Weights of a small GPT-style language model, trained from scratch on English Wikipedia: 5 heads of 32.
Each number is 128 + 24 x the weight over its row's rms, rounded and kept within 0 to 255. Layers, rows and columns count from 0. Numbers have three digits each. The size before them is the row's rms in percent of the matrix's.

# down: layer 6 MLP down (transposed), 640x160, rms 0.142, rows 218-255, columns 80-159
# up: layer 6 MLP up, 640x160, rms 0.339, rows 219-256, columns 80-159
down218 094:132148132127148114095063110097099134117127163133097120117139114125163107138125139120161133136110109142114129101098138121115129147165122139168163122155167161099152123153095134125110123147137128126128103145126092121152174161087154113107148131
up219 103:125151091162099143132108092086120141096109150094127165123111086108128119146112119152115142117112169145162101140102115142097171142110115152196138109120120159110101118146104129128120166161124154126147077179130154119136139144137133160150111147
down219 100:107111114114117138146130144087099091121120119119118126111142122150111136154115115090094132117151149110137105110135123138162178066145154120138103097154185117152107073154138154166109107081144173135129151130110108130116151167166132126143126133
up220 094:134085058102125107142170104109116103139136110149127101132141188126109128134097129163094149121156114100142181167153120133144139182106134130125126096167129146124114134098135133105158114127147085121143157099080118115122121110127134111092077136
down220 100:147117108189159126115132114104114079145114116145136105150130151116136136112135157135114146131127123128162116146155128146163141144144090163115136152123177134147118143137124126130146067083143169145096151155084110179097135123149185150138154127
up221 111:095099155110119124104134183119139121177139093107147144150091097153109146101129162123131079141103138166119147156122124122139133154146133158116116185157126169186144137125096107110116136134144125140108120113132120146087110077094093185139115133
down221 098:116134118109123124194109156112130109125162087094125138084135134121115154122164113139131132127135133108146120120104155134135132121149141108164121063121059125111124119169153125106102150112177122114120100131111145180119106136141111111163155126
up222 101:094098108145110156157101161131112084103188143167103105186133119118123142111095129140114112137130145142110117141148132133121094140097107138116142107115127133080140107108127124112101098104135104091156156136136145118128168134132127123154164142
down222 087:076095083145108165098126142111132126071114119131138147097138107144137114139161130176146115123130131145138102132174104123100095121168128123131144126125077088147127125152067079134167133128140129122128126128127152111099160141133106157141111134
up223 099:149139117102075143081118104090116147121131127154150153084125080096136156125111111119151127125125163112125181143134159149091113107118125132116104124087179132093179148137134141164129160136117104121137148152109156118147110082146146148138126128
down223 093:145109189145157114146098077121099140150165113132069142131173124111126098169162133074136119133148132113138125092123128135154110141129118120114090096144133138093135132146147135145150152078122159135148131152111166167088129120116109096144177149
up224 099:136100128122209073154143112129120155134120128131139129171103117174126116115142105081152157126129107168123132125135179074133124120138122160150122125094099163145158096086150171155144138163091093132112143121133142146129128154124132150094147158
down224 111:135164096160077127073118114097110123126112115126153139123115091154178126115127088142122096123124091102131098163069111077138159133086170112118144136113144148116093117186095118143141124119112126178160134142154128145094102112155096116145159160
up225 106:119112137144137105177128121171132140143142133147091129138161107106141142123142108130143127085149118131139118141072117141120114138133115088116136084132116090121132133124101143131102155129166133119167115122135152078127121133135154129135146133
down225 094:107102133149152114138125098124109115116144100163132171137151108127142148157091166097189114140128161138154147095113141135148121116117160122134088158137105164124113099133151165128068144135127110094097161125090122076104117125146154122178137155
up226 105:118135106139095136098140140136089111141137069139138164163143077146102174109140122096136119102133112126135101070125124142114142161162089140135130111117144132129125141119124140140101105121132105118124174167106115139139150145120155093101115118
down226 101:160176118106119130139137110135129165139106175103146136164115126093185113107123111103110108160159144152136142160152120115106120146129133126128134144133130112132125151155141107133165089073110123140129123163076140157116141107112155134084083133
up227 095:113119130121150131096084124110122146134155121126163141122105175100127141135137119120098108120141145147149129112116131119121147140151095118130093102160123175148116097121110141141092118166100142134144131138110105167180152136146131126078158129
down227 099:164153155136104140160099125143153140137107099128114122119118082126153101085150134101142044091110155125116124129124113133131089141124074119163095121102120082145146116152087169118151112060127109146122110114116123145123104181136096147155110139
up228 100:107145146136138149126160113114157150156151125144140115110137148153099126132160122109141147081146125126139150135142102127118083136107157163137135164085149146109150112121149124148126150157132133120120097159124119171156107161133192110087177139
down228 101:132105126123113144115126120147107138154134136142142104130086102088130155158127158109121130139120117117158136125109144121135160138158175151135115159130089164159161108099148114147165136138130112186096091152144139100163156128135117180114120165
up229 103:163179079107146149133147122119085102129122161101092070156118111129132114113138146100107168114132152128147171121133143132165153102130124155143083148131156152115151166123080133143121170084148120113130139134107121123121131145133133126180115110
down229 117:121133151101104137165084157130146130123160128146128131138074140132103102106166092104135145132113119106077155153158073153167098123155140133133116121137111123121117153157127122074148151104142166123108120148147150089113170126097112129153077147
up230 099:165140124091123135125125134145129112169106100156123143139139123163110143144148119072087096134142107108152143148134120128144129119148167150192148084116128177072122156120119140155139156115093110121136118128106124090186100126147137108145156110
down230 101:149142101118110105151122172120154128112154144141125087157106116113122094110125177153087126143115137095124111120121176118137121136110148115116164109174141128113116119147133117137131183112144158107143139181058162131125111114158123139133125187
up231 101:127153160120142096100125112148117138117144119153106087133163154139101119070104163139140105146090096154130133105132131111121120128187128120167115102137127130116119130127127151148164096186146092117173140147118104126131088076147096126103175110
down231 097:125128155118117087151117148102158114097074155088117137123165150081067136129146112143163133123124117149113111115169159108136136156130174111124083116157163129156134112095137137126120093162129125088125105115126117132061120117138118119126102097
up232 102:086125103111114152127132106093072129134119152189159130150137096134116141120129136132183145101196142129119138122095135164094136076165173092116092146107133153121184135095149091126156104115119118109138127120117133154111147165122175129129148109
down232 104:149113180113131116105112108135125141081134127118160116102073151097160108140132127119119115087130105139138113097153112126170114150150094130149125117178123156101100074150138087159122147126133136136166135121158148133113109094124100122159099116
up233 102:169110122140145122162149170105135158126112137114098158097084068129128103124152132134149120142109133151153121118156143128134164126131087152079150169117114127089103160156113137140121136147176148091131144112098123145126115140113108113146125157
down233 091:184123131090145152105131165134109128106078117159102108103142113138153067146131124155126098142149119180160124110114124153119147131153107094122128090099112143117107129112149147120100149127138127110123147110151132111131153103131145117089129103
up234 099:130133142131132129157121150156111107130166127112153142134132162150106158175141135157145159125176123148127144136105133176138148170116131127100133155147114183149127130136147093124128125116128127109149124113107135105151140157086146140127147149
down234 101:130168083125115138144114108132150058123153151112162162128121122083092110115128066105108137095115115140162143104144160133149132100085126120114119148138093114106140081124178110111131125139094112144148140139106132124119127116114135134139157114
up235 088:143116121121110152136102092099144146115133132112133160089116115119149106103119164130125141105168112120143135163144125105160150099136166146153124186091140144123132171126112083118118130138113139096073077151126107180107153125103109124179141111
down235 114:148177139114117139156129119134112097166132098145157133106117151110105113111118090080115131092091119113116116111125136122166079128142117123083140104145175081151120103109129121148162090111189125099091134145155097117123126121151106124119108131
up236 105:127145167134141106122131143148125116157137132145130092113131127095126155110136097169095141111135126115117109166135116107116146132136121089120097114130140135142139128175169157099110098122125177149156177186107141127091119142145137093151075110
down236 102:139135120117152140134091112162131124143103148115130118172118122077145137147177159124069149125168146101145140159139115119092139129104118140150109132091172139134148125157145143142105167154099134100131096080147117125093171127162143088081103123
up237 095:130156136164151139119118109108146120155159176115079115118114147149095127137130139109119136113136146163114128124104161142132115122132125108106148135115105110135133067125148150099160141122162076155148145108113119122107111125116150106179168152
down237 087:120132162141114154114156130187130145198121107119178124130133132108136126117161109128122087105144111107145143141145114117099156135078143175132110146130167113101136146096111078116141097156111149109133114116124114116106150145093157127117135148
up238 097:105112120096173130137120108117138118147146113155083172112118105100117152123132113143126076165140143141087182117114130146145141100125127102174131097146154135118147120119106110127127098097149164134136132118097160070129092156121135126142157155
down238 093:136103108095152135109165137120110118129115133126097105105139173082136088110105123176139151098120130098155158175117120127104094103152140160111122131127144094135168142121159133106134127112131120160145131118141100157129109134110140137120156127
up239 101:118135122147130092176122075166107165143167183126138064131108131127124126130101106115127141147094108111155131139124141086099104133124111102130158152121162108127129157099113134148112114132122112138167094126079090127138142088120112127156120158
down239 103:152049132087102150129108106127116150123112160105107152169119160102104116112119106052155121134161149104157134101146124117133147130149125135122117186141137146143125130146107133125136104129119153151153106098117145114129113135115123125112120184
up240 086:122128156099149131092115155108158096108106150166143161099134143126121112140120115138125113103136165152116136144109132121083110135102132087150165124139153131156172114090129138136100110126159123154144134112148113156180123128125121106091119099
down240 096:168121099105102164152136132125141116083111136126129170140102129139133094141149152075161111152170138125141187153124135164168088135147115114102149135154107101099136116163129113118128098122142136125089137113097095140127154188092142134122091142
up241 103:083120138107105124082105156133158092138124083092131085122125089095111122129122138142110152133137172146149179142126152093084109120148140162097107098110139075164103115143115121148141107146143126113109096128164101141151140115099131153144095156
down241 098:107134115120089125153082159164160127101131161134127130152115153149158120111150140146183110112116119091098107138096145097113139132134125071149137158166152140139121173119140146109075127151136157136146130147157105144144108143106112127110155117
up242 103:132138103143117133118136104170103123153141101106093096137142150136110177140150148121116120164110152169126146101087122124121107105125112117088127134129151092126148102101115121099126137143131096108145106150106127150127083100123120109115153132
down242 103:132100175092132146119078163139141126131091089129125113078142153126119133126104135082136136164110133129155096119134138154154122107138107134148149128095152136126085109155170059110140116114131110138103121135156118116142102126120124103092134128
up243 104:124146098160151149136151105108117123147115134138126148111093128127117088179112155161173096102093161109149181143145125140081139113153133090120156110147133136141102118123126130138117113193130106074144086106139084065140128143101105070106135134
down243 105:129149087145130169166139115129101126157095132126121137079096109104087099095117141135097167107112093107145128132134127124145162153134113129115158068138116139146171098133131155137098114077112186120096107092163118137114080116098145148135135134
up244 095:122136138087115117124099101140129110136131106114138128113127111135104141093132150143123134110143119131112102144106135104104185085128114135125165161104128161132094179154116111146151160115130120109151153178116074166159153140147110142156126127
down244 102:119130144112116111142131151081155109144134102146151159120134135118119107153079069107127173113127202108152091126107153108149097141152142114097130128183124084160089082161137144138096148108132128104079107133137118123128148112145081119159158150
up245 101:144117093149129152119163106110134127129100131172176127121142101102161138101134134119131123093141151142156152107119145121095142123127142140102142119097162086174117135126149139103120100136128102069117141131140112146093129113137134122104141134
down245 099:155129150120167166084110124142136173111139105142127158142144128139110113125099169122139161140101157132132107115130112124181143128133135108112128123110126160134102133139125117056157117081096103125110110138139133128143115101141132133129152116
up246 097:118101064132141148133121121130127084112121144154160109130103137115154133132170103130099124106164146153127111156112131128129166106152160151096133120123125160116145156112126132130128050123131170127175101117108139094097113154119140161162060135
down246 109:093136152170132113158090096119144119141130101121146116121134147144135102142112144114180137124085125145140138114094092117146101127117100132140131142116155129092137173119163120141110139093106115137134128148130096116187125157085138124126108129
up247 095:131125109157101133129098137127085153120126147156095094117121154087134156159100153143105099119119135134120078107115175085115113167113139195149157168103129131139075128134130109143108146143137135128147139159122157125144134127115117105096142158
down247 102:103125156170120104069131135138119089160101138132146155108111096129125124157155156142134120115112100136172094121097104180120141093161132149135128115179119134128165115152136132091084124144149139144123148141154111175111132145112095121124138084
up248 109:127121108162127104126146127140152162147162134110112093106125140120125070178105127130127085155105156163080121136139125111164070124159151129147142129182111171105110157120164161127147121157172125154141094180116141110120140108125091155122125111
down248 101:116146100129112119115135081126103143123099162139123105109143111186141130130134140172105130168144146155121094172124128136118151087098061150146192166146154090098154117129101153135140161119102117141136133121152103105140120123138123129084167131
up249 091:145146123105123124124085128144130155108139161108154104091138129139101117175125123095119095093110129113142137120131085106104154163152140134100153116135134138174119115127122126133107115132148152113107148110124106147080145170141133125077085121
down249 091:096158141169157164142161169073186138118149122155099098138150126157167141122114121144134161087105117148133171143113126127129097124132103100119049087120125112102112129154150149119136120148119129099120126156130132128119137116139099121128144108
up250 100:116102119087137091115099139169129115103151130145149173056130171140122135142172136169108144160144129127144121132147162125117136159140123145129138127173134149115125135119116151107160106134117144105100132119115117084124144132137084097125120134
down250 105:124148101126133147138094119105100066103098109103158147107167106089119071118120132153131175111072145101103096111147090077125130148149079141114105093126109120117152102114128120151123124095107124135107139067127131102120125170145154125114150107
up251 101:138129153133143114111119117144129115174138149186119102156121112143128127145139139124112114130093126121142193115108132131146115151179143133118162153094153124113135106098147197116154143122132125107132136135159171126188131084129120106129134107
down251 089:158130135185143114156126151122106155130150175123112145114134119110108087108120105075114143102141093094161121119108128144156136102150205143136137147123171089153113089145169127148117111122109095122141114120137147141159119115098170125167105153
up252 093:164132173125106141092083126124138115132133113119132121136113131072105117156095123138136148146123119126162137132115098139157095104161140131125133122092113169098141152142107119148092118170113129109141132126085130144151165111139133135132173102
down252 103:131166100082119151175168112168133139108137100119114131180087132149163112124098102131104163140113107094123115127147169156076123165130120108113124129121139119099128129136136112109113122069149151157129149087133126165136131131135134137157113149
up253 095:101124094152160156121063147115128121127159077148152158152143160092103126127154121121118154118123131115117148094148177112141148114071128146169105126149158123095110119125129139118110131118093113138122128154145128143130120136139126198116162089
down253 100:151130151127185138097177130151159134104140165108174116126112169117158121189146151106139093124141113094123128104134133144158170136118208132119119101139107107145069156143128167108127122089131128130114099147147131116147129104149177138155144139
up254 097:129092113150143151104069099090110092109085137098141097111155146063138097119160119125093131145080158086120158107072143129144112105160173112139123148188158138125121137091100138134107128155140155113120109107144127166154134121107131121123151124
down254 096:172157132146071124131126157125144123144174118102086075156119122126136157146120143114109136141108162080104151108103117115138130104177098137161106127115141143143136123095142149141133148132112171121154114100160117138153099169100139118125120144
up255 109:119114106154159070114125112138152111123141088129064153096150167120123130162124157113157122119153120116162156107153138128107121190128129121135158119157127141125121138155111117133110095103140168079104150126140153147136107100133111141165163111
down255 130:133145134127155084116130143127139117124137110148080152136177144098102120134149191135147096162141164136139118094180125131156122123129124114091149160139121088132133097141141156101126126112117152085132162135096141113138099131131124108097174139
up256 091:118114123142116166106152132129142156103153149141097090113129074144118156080130134156125128091149100122114166133104146145126100138090113151071111047104167167174139105132137129132129131117104124125129164127115172118108108105101127112107154127